Each number is 128 + 32 x the weight over the matrix's rms, rounded and kept within 0 to 255. Layers, rows and columns count from 0. Numbers have three digits each.

# up: layer 7 MLP up, 1024x256, rms 0.0949, rows 775-841, columns 0-63
# down: layer 7 MLP down (transposed), 1024x256, rms 0.0912, rows 775-841, columns 0-63
# gate: layer 7 MLP gate, 1024x256, rms 0.0954, rows 776-841, columns 0-63
up775:055184117131132159070156109092131162155100106140130106105092168114103135127171068149132149140063134144134101101078114124175108135123124105119162098118114104138119166121112145127131126147135091
down775:141156107134145089144121130130128133121151119143077148106113119149102165121102166095140101104148145134152137137152119089148183132075131118150129109137149050155184134177142154158079117127144136
gate776:110134125131131120118123150125123083136132124118163156130123164165164076176100123203135159097120100095101132145131115098104078082133189154115139094123103166116075137146170179223099136114151204
up776:086165077105163171122173183115184119171112155130119110157150157113070153126090140076113143145115137117136142114153171089144157141100149089124170145104100158069226121093148080155059121101163182
down776:131141058091142079154096182108141141111109136094122095130160077117123107100124094075138104122108142142135165122079160121139142172147075128090147135188092127129096143204137142143131114081122088
gate777:129169137112193131082084160129148121133129109131050159153145176124157113094104120139118135159141149154146189132085126102128116095083127124178134130155125102070121125090141071174096109126155177
up777:162109135107174159100125065134118171170092126126055104141165159070139124163103163093131163112174148157116157133132115161152124141174139138135181136199131118076116093180144111058128142165137114
down777:171143102074103083108104103156092161186109088123136057099100100076111183124165129075092107118088156111104090160093125136179082099216135160134134127139142122105145095116140121149094161144135087
gate778:097184196118118170163144144146128161130165137137074219079146092135176126104097145095097140076108103109131102159088122182107181106098110137142146153110140153098044109162075223147143132137205107
up778:179095133142105164141157117136070105160156166074173131147093135142130101103148147164202141176111081126105125114196153145104159149137124098198098127146149096074111129117107036157129152148122098
down778:113116126112172130062098094177114121133158147189137125119178107144098107101068111113149122185154145129105132143165089071173120109107115140162091146164184112146111102139131118114144126126137145
gate779:147096115112137121127103158105060091135130102127128167132126143190160138051097116096112128099172112161161181143153093141128120131123124168098108155115075102094136114123129095144095194123125154
up779:117102165159134074125078093149096094141192117112127120183171117105182129073147143176118142137093082185117125118161161195122108143114113074162130107087125075121151161200180121065083146150125108
down779:094068144134088160147168098140101169078083128172157110077145093102181099195138134096126121141093089190097112169157095116088083165136140124134161101082129093146122099108169188148120154137154105
gate780:108098137157177136117106140112084118105114149152133106175173088189144166093123160146127090125084111114116115114133056128125127060115161072097118147073127106146155103166134140118092182095170150
up780:107118110171148116137175144137165093088120109123150155119098125164151153109149121144154136121156140173083135118131111149213126170126153102116151091059125122151122111100103100100101132112087115
down780:114080062161070100134097085138138146172148138153107138089119123117089123139134155123129103191150125100074126134132152172091168114151094087114140058156151114158091070120139148153096183166163085
gate781:068152098091084130133122118095160062134146124144136182144101094121117106163105166133157141083158150100130131155105115106080080076083172192136174115105116144145177109094103114121111111136165141
up781:070139173131038150171143072123126151147079099124109170110118163191081114119141169169178151107126097093153138065126136117121197138200109118117136088154193121129142138133115117104189141190130160
down781:120128143150052152128056098116163111128094086149101164115114150111120078081091125138142090096091195136118092115138147135183122118074094148133154173182149171162123109126134120114172152123153181
gate782:206147100170141139162077086142107137060086089131117131178115145147167153105136093128126184129141153054151117167168095131165150166135163204144167168119184202053071145102131086133190098143154109
up782:162127136141211115144109073142133079037112150162128084109139142108118151163088184117078167162163113129063124108151147114180172124157139122148136156162159209178134155136173103143136121090128156
down782:175058115086088145135093127166102095133133088156151127126152176105110083169080112145070126112089063127047109136096163184178160082103133127141111096165118094080097129093143118098121142182132151
gate783:138126123129129112093148114137114167127150134083117197171114103180110129091116124150133145128164079093124117055163097130115151096114154147157101117175115068146098098079106139136123186101126111
up783:135110073203126143074127110121101171121148158064130131161106169158137131168146116205163117107159144185138106138158156084110139122143154166174142130180079134114096090091159060164118130132108123
down783:133143154151127140188129140117144117140152164128087156193106130145082221181176102075129133104150091133122092159120134143129126113133157091131086139141132115121102134097086107196079145093101152
gate784:061085125134118080099132144108115091107149095160107105121177128180109109122159052166082164058116209116147095117104098120113187061148161075108097201108159166101117095178149143129132109147130139
up784:175101086101098150116105111081176208108120117210200087133111104142110176150140148105158100122134134088153082099114095155100187177130112144152205123145127115086132141118091125123112134127104117
down784:082124043123230124135118105119174162105206142110117175089139161138139104129101126154164118181088115131131112133152158156092119080136133174101150133166132086147104149148165181075155144123115139
gate785:126142100160084193142104195162150141117172108119173175089101143136177103089054113133132128098184101087151142180113164148117180084145122126148149110119141171124151145128078106149149127119073111
up785:139099049136073108133127161124100181071150096142132081151119135160130147139142133200146130210140104055162146118145179095135177049077182154122113145183128120093077059124105113120154105142132109
down785:179117174095102112143162109135153136142162112142143120092090120091104141189057123116144094142120090110190125149118160198140081082160138204073188138133157084150083117129212107136126160111104049
gate786:150116091125111152162144099133057168159181102156067140194170118118114119121092119154146113056129111137117139100164101111134127143154138115151129131111135107131191096093116183099098129081117158
up786:197138125121165119108159115136175112184158055042178103107074105110074147116117110140128126127092130190100129050126209153175153095127106116106119138121131071166129093133137154115140149113143161
down786:096128180083092111109127163051121138123139190183134109130119095127141075155158149103158119153104124082104108102048108174099173106113111122105179142143135129136112149131127134112160173124081144
gate787:084113129096117154129131158113178137138194094079116117114147152164113131108131122151156085062215130131147151122161111164111109128111159098104164075119110132092108110092112152139178059120160131
up787:118136145142146127186121109130112108131119124139134117088134125163144082086109183171115155107070117086110084146142149097190092141140102135112091145120166187082102086156123114135125129123171160
down787:085118056075159174154141148173172126059178071117174146131089119164148135157163128173070200194122144156121156088128145125165144095093126111109167148114095153118102081141117109140171058135169144
gate788:124119132122180088136113120122117127178168160101038175131161161154141175091128093123121156119140144120181129138163150152101122120078152125175161133124090176076130102096073046089122122126123166
up788:113095118128111062173189118116154151171140130089103171148182158108055149136127107135064142065188098095100085153173163143087177125170108134090156124145102160134127106139070140125102137123157171
down788:180149122182122135106139124104061139140107158123136166154117126136156103133079182125137162116140123135133125108091160131160091142117122108163089082094178165161101100104134204167173072124064134
gate789:157147092127071151194106169136099102131140126085190147183111110154117089115145156152114138095148102114173153102117094190122150052138147161177094132156085162158062063183162120077145132113168101
up789:163121158097119163115089165158135198153131044104123126119090180079125141138135117108097130093148142076099097140084078147148128117095116161164146129114132110166121110190164168123039130206104097
down789:133130146072181160071203140082108100132129066137082147198127122085080192117101136134071103120106118147043137120126114109102131082141100102160151133105144087067131146097154115112105061174127108
gate790:107133077117074130168113132105083105139203120148105173132127156131148133112076113155103155072116172106114121191084127131082083091108159068102115128040075114144152067139176168099185155192163125
up790:137123060151144155076128114148090116087165146148079141193090157141124152058118088130116111131065142113066164143065096118101053144081167128175120199156095136123114112169114082139101174160064193
down790:172131158149178137128150145121176184202094098105108110096114156154110192177116071100140072113119137058125117162114155135145148179116147151158142124135098079090135103065088087085130101093092132
gate791:155156172084104150173126113136111112069156112199147135124131153128156123088107123088135161130180138132115137078142088097106113125155168087125080074094106132135140113145147185107139117107142152
up791:127076149090108126126146118146119115087126164181167105162117142129113116101181116122139131153128125175106108086082136105101150096112160106115100083131122141142136139150115176082146192107114133
down791:166098095081138108163124148103098130142182128145187111141091146079153154154123138105128110101115064155104148111108127111091171193112126144153142135126137103108045142141133136152109135133103136
gate792:133100093143159138153082128120091131062185151132097177087055160120132163153094163135114110130118071116122123208141127135138070159116156119135125172120157144122129125173108175139148111138107111
up792:108138118068103083174097108084149140151118143104115090203086118124141123200099096122155050114068086125181095157105109109113135091144156073153194120090148074100092130119131091131134126069113144
down792:159144045148123149115156099078119129135150118174110116101112127099120183135120126087163147166123127151122092174101104117185110156118127178150160123111132108149106108108087137145140132164101153
gate793:097111102127084143124114128122116098111122102073132090088081097176165140206126116150157140160215166141105126184159094126138140117078150118153156126149147156145130173077149116135137138125119183
up793:166090093122138123161093148102105141150109171156202152154169185149112149136119118116167119076096081119087100099154150118126143104136133090107091107103155081076106122145137105151141127123074119
down793:128126164092064138122167140204167128155115168159095130113134128144173107126078147098119151173104168060133141095163106121120125147121095119174139147092075153173205133207047162098095165139179124
gate794:144150122107157167120120128141134071122131121084135117123102148114173080117148119153122089143171120096160118175119109147151152138159153136136178115149148136153163131120177172139132118119177169
up794:124101146123163087144091145137143159150117097095085081158109106115140120130175140085099105172155118106124119159131116112153146134146100122106112150167173121167145191150144137093140148134114085
down794:146110087099166108105134060109132194107153122141108121131140112098097171087134149077142094183074103133086130117110146087112116120131125186161115112109122145136052147144083098165141193132067070
gate795:091117110124069143114117097149102090109133135129187182123104119147087121099155134157167198098127155091185155103183074190143156151134160095125157127124127112115163145104085146184129123149110109
up795:122150126080078169135103145141097122171153137094097154151176124172097165103091137148064138161174119116150193171085150134088135111094127154193109089135117051146140148127120131120146130084143168
down795:129116150099130156107126067122135070149121143093097142143126139206128139162197150146123164136083152125132161105170080161102120107103139092116111131118109123104114047109155181093185140119193124
gate796:134181116125168126079095154121151127133145120096097128168157146102150139099104140071121096143142107088159153187144099098110135051120127096159108127140135151140126147093161132107093177120148132
up796:153127144217105142205098153149122134111115183145138089174128120125092163178125165107124114117132214148127135136138123121089214136126141090136114084107126178140122141113116123108120120091093138
down796:143089148149113107153144116108173111157135099147142136142078150150163176158152162087110112120118138147116174169151126106149149124186151154137121075067170071088143099160094078124134076153104139
gate797:121135164115078127151139135191161140130126171140114227089091184166169165091099088170137098095128155117098121128106098156120129095159160082104136080139132131148145114130140166148172088165137169
up797:124183067115125088160140111135089154156130109177124122168083093080094120151143192072123150149112145061160148121157079093176118148095150133185174150102129147140135122122107087131086135087127136
down797:177082123076157151116102162088118118176120149130178140189080121161153118110182114184153145181112095150129178118153150162065123132120102162191131070113075112088097160100168088154146125141107179
gate798:169129173172096126134121119100115161130145110109206048074138120221129143183117145145136123120179120126177137126160115133079143163142174164191065189190175153158135159102136086109121118159124153
up798:123082089135157138100107097142140113142170151178114151101167154159158113145150115124118160114123111119157174129136092143189117126129114126181192170190138090098106177085169109151067181159105093
down798:077122130179185150110098064136125103147136138098119165110097144101110167087025162149180078097190104133118133146132168104130105112148071054151089120142100169199184123156125189123111077091150152
gate799:163123161109109171122149098146145125125119156113156173136099167160058094127126132169145138151136147134166093098149142147113100151151094113152173111135141182118205160155103116159130118149165115
up799:093097115153109177110116153134124114140125182154169145137147157074173091130123107112150115122145173126058146152118163126121158147136163170100118143137110126146129112090190071102119129162116127
down799:151196160152146148110184127122134124130112112099126144172145099158117165087136132152169091156145098162089137129103148164145127084169162195104150108103164124130169128197170104068082087066152130
gate800:185179134065059129091071148148116115147168116142146151084120157140156128108125125155152123106089171078146111102187123149125083109089143140110126157107114142115145173073182131123124109085188148
up800:082090096131172129164185146125174142154115169186149135162160103152129130137057231122062161124172119091135113140129196158102175101191146051142132122154136155199173090158096135135055128110140163
down800:102181120060164125137146125124149164231143134092102109205132138075165147168126122153107162080199086175113180132149173188134108142103146161141113147123152105132134086127165159129111043193097135
gate801:134199179106154158125138099166152152152165165142095163148200117143104089094085169116132161133096093125131146088164133104175098116133077170150120103152177141076164111131149069198121113096159120
up801:197119140176077116140145147145143126069151157114190063068164197110119116181136145140031080139137169089166197220135141131103088083133163136064214143133147146163119118114162083135135098132115165
down801:144105172154052120111133088030116107133135141051169171064124153162110134177072090107129104158122102159126184186190141137131143118081123183128093177141194096178088133124186170071122102131139095
gate802:142166133196138135147105103153113134068135103228145087122120163145183119079119158087171146134174124100206089099139147179166160152147126181180122153122134164115114103165156113128121092149137107
up802:136128193119141100063147080151169143156187089218129108118140165131082101130134107102095097081163133141147154128123077161171187091122083142121157100179190137099063160078118136131146190163112121
down802:172085210111103114118156085137162125143144171145101060121105107086092143203139122068044105078116152139092125111145184108134121145110129138174114030083121116171126173149117152131102118170164147
gate803:098134178148134124110130112190112118146217123091163085096129098156157074146098076122131111163163177095128139115119073133078106100155178169147114138129114198122136103089174133171079172112180155
up803:130132143199131090109153105150077107173166116119180072101141161123109096151111083150151167094079156210079123124154112119128121063145146134077089089110151099100104177143142153097066148148183121
down803:109206162082077186164142147075089153129103173123146088093066177118095067073196119143096160103085079088142116167118102151137112092162136109153130152105157171100106132123087119151168129201101129
gate804:175103110159138164166153144141059120105148119080129155150135161085140132127138125085090125106175173074119163114169117129110103122167169109091130100132166103100165151146129184143084055112119097
up804:140073107214138097118104174129161152121186171133095169108099136111175162066154063148089133151155145136094215145155170129121121163163111132165096123080123140165145097123112163136153113142170117
down804:087114161174148154163119144116075087122143107182100119133142150126109068179167209137170127160088144126137141085112135146134151130135120145090112154160146127126109149134112071130121135103110082
gate805:139144114139168166127085125155139150109163137129118170246126138088076118134077086159090130151104135119141111109143140110144172131094188089122166186103146123132122113175073149087101091136096160
up805:115117162141106102144141080114099137165137119201100157076105093090127144116153092125109112104107197139102129134083162164141144132183105159149098136078099118120119119146124105129142098147137143
down805:135130116104138083145162110147167154197102157103101105164169126097150131124130163100096120172090134119096126120169105166138186101113159171122108178113156108110152087049158135113141131169156120
gate806:178046179091090136162176140126102131145178131099113130150113167137071143143126075138118125163149187094089149150174115137120121093108149129135119184161148085175146145118151153122088170156080096
up806:172124180174208091099128125129095146084150164088133059124101072111089143116154139118110108148106110134077112130087124196126088117162096169145139083101196121122093184125125128118119169150114164
down806:104190103151141128101153091089098126092120092124154128165051146176125109141150111135076135162128109182135128132162123169148180141110111111098105118063056107100135152168089153082171127148104121
gate807:140090136110122184148141196124092116122149170133127142171192101196124127113129149090113125135116139069104073086154104146134171109089212134103162113124119161118173129171188127146056069146103117
up807:108163068116076126154071150172102132125104143169124145132095101086110124143097124116162165091103151075150131113093149198063137127181141071120113128130097130131118134102179139123129133157098151
down807:154109099105130124163100104135168120080159170171102083145153133127185121088175133088149131167148133121128117135117158106109136186138102113106131149092111109118137145099051108151150118106096127
gate808:169104132135109095190144173137163056120115101091113136171117157153084122136147076184123214159112079161111149119139108141088136135128128115148163120181180145157128177120094143095122126109126111
up808:134097103171125117110121139134204115152160117086143131190111174141125172106104132175131158148068120084074147127164131103091113180125100097187145146095075150147153173154110145132124099150141146
down808:152081081139128127112112109125112148037153133142129079176141135119103130132144154124065105056112103135139131148091088066131188141182151155209128135146065141074147126149095180055128150133102117
gate809:126120161090091097100142172111089108138139138126144119148145199152126119090141109210135085109105118100076189125124097142132140112088159107098155108159109103043141061165125162151095090161133124
up809:114208130091060129218161130127080114067135124091110131186079123123122134142117109156138140171168104151162116098124127085123088088151100161106051155187120090135176079115068138105163113173153128
down809:191147117103115129195096088058119064107172157134153107097154092139130139084116061091093132129147162144174137153098088132154084085119042136114125103130172099154123104107155130180114183187138172
gate810:063185148139186157163159143190116104084117101082100142102080153104171084112119145099140176099152172101151130133163139106159102157061143150168134144063155132133138150143113158158138130125112158
up810:154104160090137162144055162126138152162185125130137140097160089149155190103113195097172101162129138089186149123190134136132144150130143132085117101112085092146122091103161116124164084120117136
down810:147080139104165088158106108136140122075116098096154128197129126160141072047133113170097119141114178070160123117118120179129143139158127147148138142065105118183181067145132109120125128120206166
gate811:049163155104107220130106152177141061110125087098159154144097124136153115132162157132121133077124161108153142161140111202117146107105160103139121151087079126094118143152148169082107139148157142
up811:167150082102119105173138137142115144082110230112128144082170110119115114119091164166172141137155193112114134079170118168170075158123121167106159112126150123166150088057087095173111123118129136
down811:055099154094159174085116154179118087147128087129094164169119200048125099144087121166079155047094149124165113155149126120152116148117203159112168107140142173123157111093107122062124079140206171
gate812:130149120103160150105114132159117040112183138098134169151138151195158157172152132154117117106098099140171122099088108168081089111118140138101158143119136140070125128141116131203089113138147162
up812:163126135129180107196067137136064085113101116098166093147122134197123117184144136129181139131040085121135121110152117172134138130106157126142076143081188120156085151166117132130151021113125118
down812:137097173125120112107104119132125108097100095124075138140159126082075160100153152046093183086117171194097115141131092124208145131128169141141111170103148124141086128098102168123197058116102127
gate813:093105091179103070119163119145168110153156098082088159126113188148193164176112144143129153067148160105138101226136133155109128158116198156136125206081121101117111121105141144118124121153143116
up813:142134113168159129134122117106156160102110100119156060131115172159105152107144180138094180127144180079154105098146157068103089173100164065115094093135117139141150186117070069163156159102144189
down813:059136138109129149102119149104126111173074138102114105155102144082131080098150087111121166182148084151132099145133082175093150131107140147179182109166153074113082109116188136102109163157145108
gate814:107152145149146190096107153168126109096140112142129163088153134157166131117159126156131171128122114137169086137176095195084224073113132155100110131069112112153146090104110151136160124085126158
up814:154163086129089125059108119112124169176141117185098147110179096150098187086177086142136167108135085119148160117129103102041144112101129083109174101180108081107164083118169173069112153149056219
down814:162086133190092144125135111026133121216125105105098105104114116135128136145174124101078129111106086130161140087202143115143146195159108178126132156062125108076153116128161177120065089126122135
gate815:132163155202100146159072098159152101127096155126185138140085104131126132154123143138126111109180157127135129171186146178149090121142108153185207168102088144158104150111167082087137126146125151
up815:093176118133169133086131132130091098168123119117129165178190134067173104152145143077077095125116153122144150130121083176101120174124157106177153148096110111155141115183215166143194188163121129
down815:115181095106103119104079055176101088097136143160113127105071162105158142133109171127110147089110205187157121090066134193059187125085116058130160106157151079117102138117105189107105106104157177
gate816:120209098117128140079080189172046153176182080094077191151146121168111113112113091137203135151181095098146121136109102159099116122071129143155115144127174104144120098137130161118060184163115102
up816:118134127158100130101170065210128120206130068151058195171098122120126093139073154105138118182144149088068153218107046104115132084077163170096090061154132113136127113133099084112084196121122144
down816:107133121146151156147171105155172122083127140151147167170067216131134104073126165155099106094110127121155180117061182163100130157129116047076190132112101156136110160156072157156106072073154125
gate817:138091123154116141154093141182071099134076179167160166129133089087163076116130136121108093080127127130157110114137127219128136131166154106169133096131095134130139132163138115122172123145134119
up817:098123157128157060111114110132097144084116138112162098130121116069155116096149171118075132136137135136074156134192111107128087098161183124103092119181173185094104072080144149183116127141134159
down817:108133108141139115125109161125174091186154099130089170136138207123123136156093089106141092166190181035111120105136081101119143124120147104103113156100092119125178183088120127169111168144127131
gate818:128188103138107107122110129143152095131135133118163104121093182109147077108110129120174111119193109118154147164112150160140114123118065089168146100099090126163089156112186122129140151133098120
up818:124123138125152147124115182111083189084157114114172099128123156093154089079120143129130117142182120152129103118140140103142121199179123112131115143155085185169154130103125162167131105086109187
down818:113128112171129149115107114121173091083167100105092127103142170097174091138080128137140079156097131083189190106132157123131165134151064138105132137136141083176101108171147123144140107100124110
gate819:131144174066147152125142137124110084194179111113106145084183124158135102181095173106084093137116079128167183133132117110116149123127135089138110145177149116228111136105122158108180115064134138
up819:111089124186145137118142144123168130145091134131105136132146154126129159129147117164152121157143074113103166131090106084076152159147146105124150141152107087156105135097153144095172123135138094
down819:138132072153104128132124176151146140120084122125134141110159103139143146135117046140169141174109070085107151161100129119112105128156147105118168107166160104037126123100145109173136123153122143
gate820:186131114109136126141128099087106127131117106147125124089160108134112137086112098110121128123147081092132113118133023111167056163102105155100148127108140119180146101122107178135086098139031114
up820:089155110086079133102089170138105135124096147113132143144114117081149114168158152144137135079093141137132157150126215155081163095136137062150093137136152113124062114151166135047129182099172155
down820:151122132125128125154143101142154138160149124146119120109173104171127184106090128113138140156148099105116102131119072100155099153107141168108165104133125145156132146110098156129131100113095093
gate821:182147130117094139095158063161134085140109135142095169155068143182070145130152069120147149118131124114144103119141073144141114146050134181132158155164090109095139136089135142171074122195133091
up821:145077127114150137135129120154083116173125133205152107074142078155130145108112108148038119143099063089081170087156118119115167152143128123120181111127103085182093139143098159104091110126122112
down821:162154106125082118130073142108111157108082140139149132179139136124130146140161075113144090114207117160169100087103119119109078160108097122114134141112132141080208128101149136146142114115116141
gate822:136118143111124134164137128189144127161156088103119072078126085166067140142143121114153104113159175155175156137180100151112144098135150112153170090160116118129142126146164173110102112108144107
up822:142147185159146163111132048164121070117141103161108128082126156141176104122098126113152080092123093137128111191105123140145082132174131126165165156130146098107128188086125154111084117195124091
down822:120055095144096076082139102092148133092164154160118153100152110184127123113145110085139111096115169189103093186140105093125123140097115191128165111159129112106102114069116130098119121129145180
gate823:190151140138139137116136160202157138190135131077203138112093161111145140110107114107113152120073144155170061092125126106145150120092128123123134141188127109105142150149164115120131112145085185
up823:118093114147090132096141102123156137205178153131087154104117084122145082138163113141134128130148145123099126179127069110133109130141088076166101125103102100161130160111199160092133190156096132
down823:142054130176072158137101165141096124126175126099163117108097129138124105167097187065121143082152084101093156188127148066081096109135143130141122174107139186122177086149143196154136146116148165
gate824:161098148100091149144115176142131073123114107096133133129092141190180154113107168162162178143094058132143133154146133132123089143091162104080121086149154132118125147083079154158106163117159178
up824:124091152171140131129185183076187125153123108111111102140125115181129101177137126148143160172094118069172126104165126098038149120139162116150067215119155114125191157153114113116118125123106085
down824:068054154082143151099150131156141130158101150157129127116173137113138139130108184130100191168135121117114095139139109182070065134107154136147125175107145105157135159084107173135184110105106117
gate825:137142065162163140119119112139100110148089118088158134115131111132170134109150090032089155093137094145112144104131120150149110104134109161116097171097103126105134139114169167090114065148104135
up825:139100170114137120110114182104144134153125127160096167085161111152155163141137150096085149065140160156116148122150057114145162138151169069107126115028136117137170143136151118170150113134145171
down825:130127102124158143078200107110092178122091192108136106151120187141062157123108078082135082113130145152085114142098109125140119128129121169167098147154132146139155065125128166094084105100058131
gate826:090146115183088092109141152167145096167118070105113096109153146136125130146116107130143111137159158148185166099145118139145107129087138069146124066089157149144170050123111116112083142125141136
up826:143130102158144087158145156100122114107150134081131136096115141100119090177115159137127099098127106113106091090163162103059105160145105094096119147077130118150108150203150142118160186157135129
down826:164119137140113187127119140123132116160164132101098192168130135142129123150156137195072184150166159167120117128125094165087119122077133121132067107116156105186120132119106111093142090135120096
gate827:099161053128138161152081113129108153116133136162131107184117091078137118108111151157132095073152102110145163130135125138086128128134116128145099162098182168139157141124115173117067165048113109
up827:144110130132143141088136098129124154095125130176108124123093100146070155160137111093169120077171106118128101184120098127144189131151128150156149123110059059176169108114194154101072163127090148
down827:096171109083086113153105126063161096086114102095150094124116169131129123120109089142143184128096126113128149132186086134158116096149152096103131154159086158131147103114120142148155047097133139
gate828:165173154137136125140106150206126170061118122119197145152082128111107108114150105102161100140139116097155073170124153174164144100095142145172131132135143153098105167075124143160182158085123121
up828:180144120079130110118119186106108109155137163132138118140089161069124155108142076134112190139092131085068151113064132130065139120110126107158141144140163136109127159166168163121050134124051158
down828:150153174111113101114089176169148179122078119123118124059112135090139114071108125120104103104057142061129088117069229137157107164102143126085128118161099074129080141124074141116132146088115134
gate829:097150155119125141137160129115136114113167133142081091201118140161097136130088117135155137122094080113103049125145104172099142132140090153123128111121127128107118092165123119110141151179132100
up829:170120179117080185080080108129131158102093132168094110180160132101158136117134100093174192151139124082121124099126117143116151126095148110158175140078156093109100184073114075187039139156118117
down829:158155106112122159164126093136120091085213120161142157143115127118134167107124113130158109120181169128029153137174079106117090125142156062103131120119087070162120131202081164157102074163081102
gate830:165130141098088145116084139228117132195175134142079111142092155098088080169157112157136208127063144125128088120182057179153091140121134087134121040127134154148129134109096145116176066107157158
up830:158085118052067128130087134155197126129125135120119112105100178151063124106066133112139121174131154166144113132115138151210127127117130098075085110144215165122210086164046128140157101092156110
down830:120123165135109113162149140156118099114126156137114108147088107146163129171163182083109095072146099110105109109139108097195098057113144161123138112150130157140127238121135119167172136108146112
gate831:158123088083128150111169115173154074126151118140158104101137181122148061169090152067100144116167154130146127127096110083114156143132177159131178072087152128138142137164119099093125150123119093
up831:139116149151089111117181153127102194150099145151128144111171136136112140109081172069078154109096197088149122144135108099146153138192117133113133165071099046158142186097119147142094148096093101
down831:098127116130138077083078084126134166160115114106118139183146132072122180123141093121066135139100083126127147131143096087126105106146162156162092148178113137142172068154127124113148146144103133
gate832:117130110099152153171074175161152108069151175050148152090128090114123061118172124215086111096117152093121162187114146143137112155156134136163082122160111166096148064147134135117132144081182162
up832:119069140077095148119153127135150108139153129152120118087105094133137140129111129125172124154128137147117096156159129095150146118134099012139095061110158169173166045127105125122116068152107085
down832:106058174127161196123187203137126137146158094059084132150126068117130102119136097160147183144135083128125152143149117147141101117145148118099090134146145169182109126128104177160148146119148158
gate833:148149176123113110195134169124086106176105082099137106129096115196154117157032188113119135175180123068185141080088128158171119109140136169145132092119120097075137085127130122196115133132132122
up833:133104106182067161106107200161168130139171110114116132117077123129097168145061142091088075199152150126120146128109158134106138106119141124140138115173139135080116136136088128177123132086153076
down833:190135034113151132184137141139130155123149129119151121129095162098163149118125097095126149137089096127153090115146106165125154151112134126140119163172076184156121144168093086100071205163097160
gate834:150145132122147175132054150172070115159130114132088166112154093131153119071066119133123159108110132176141128089075098164134229047116126091150098094090109127143095132120155176131191081079145154
up834:134153085135131150145158102138105093185101078125160135125139139100176134104096123081127163130140159070149098147151141145118138169136171117108160185109147102093105130077129139129100120149102110
down834:113082110158073151174148169086142128118102075096140180129110129116118118137095164111136138125145129075152121116199133200148108133149143107131169127093108133118122164080150083185107159116130134
gate835:133152122172084110144100156191092085186123152164109117186077141133147141123147143130108111152129129045104089136094153138109132125162179121144119179104133129157127114182121194162099079184099146
up835:124153102131132123121151077123118160125036123141159116141146168113118162114151139129099181090086090156119141126137101133081150111153109094129152125122102102091098163119150096107141208137088116
down835:166110134110088133131174151144152126067033127120107159157169105145149108105193131121135168198067154105162114108065135082115137086116129095137147151075115116107146092120105128149150146070121139
gate836:137130095173162138145154095175098109153156128157138168110078118138121138111102100119124198110121186119154114092118090183119113136077146193152120106152122118095076083110136095163130097165126091
up836:098146187045160174148095173121158095064153133160070133125159142114144092154090127168149097150149069107116133154104104168113162066155121096129189141143083127139164096164115123128113116111157133
down836:098148115059149134150107156056156140145110128122147200179140185152116085144087101104152131147115135094120128178124102177107165117117163160134087161131122097130149103085086143162158095129091166
gate837:135121070120114150193160168181121140140114161121170168130133171138081131060118135111079169117181178128125135158164119144112176101104106108186145174114168151140176090133112119103071109174126197
up837:087075149082120153126129121090153101163150146123130161118097073108145145152208105150154128108189076163108104120118125144188077138137127124123142113134093175119123100118093059132143120111100111
down837:173149157122088124152168101154124108072108067131169127137114123133131139114176114169132079143162173130108128126135142124177077085134130116128174159109144069074124079114169129106123118137116099
gate838:119100159117187139152132141119148072100131134138086169079118141116127152164122184094181216147142144166133164116145127115109117103115164136148108073096105176092139106113116076078144091161163140
up838:148153108115149161193174153095120145195151114084148158135124094176098144136144131120160085132160175101152069119201153128189154160168168078143140167118150117147163125144093094148155131106105104
down838:097122182136146092143095158149140145173164122150104142120174090149112114149148085099151088140127144153071113202082105157099083144110142121109132118149118121114122155124117128145115121144093124
gate839:146138135096143149105139115115128115070164142154123105131185129185103167154115154115146107110156143121130094102164130125089138116071150128181103146150077124093104117128117163112167116101172122
up839:176096156165165165171119071156138161090177115119083121128125123148112104153145173108123161112123204116139117135139104159163086169145132146129093115114095196149107121190115123079159112162152161
down839:152158124134160130140142127131136112159110156112069113171104120169120138081100107084147118152150125081116117177074113073139104114129101140115135173112163097133173185060164113132132133167088129
gate840:181124070114128186144140153167111066158134102125142120115155128175196058102070088193120120142169073166185115148179119175139138128098139137129095113139149136079086111115122154112115111107072145
up840:150189128149121148175143128166152112153130087079102149100073090092143122100149069114165144199120120120156174103157132122127198145110150114117102202081155152194178166107128153097126080147109161
down840:123175123079083122079151104115165167148122139181077145108149129110115093222163131148157140120033168133131147088162136174134166165118151178116144072130148120167181159135036118090109086097081139
gate841:142116119142074160132115130125122127091083118178150093139142185119073144180085126092140193139098163131088171130118107145124121113098123103127069109190116110098131087081119119117144127175076142
up841:162132107078101103101156138168168117139103138145122100096070119121129156117127146110112084133130129161132148125147126160152063143120069085116156143108132167104112105122122120115175125128118118
down841:180080169127136125150094123185114154122135140097128132162153133141150087115109112138110112143126045113138131142148146120095167135104116178085116109104115141140128157140112117152073173139120148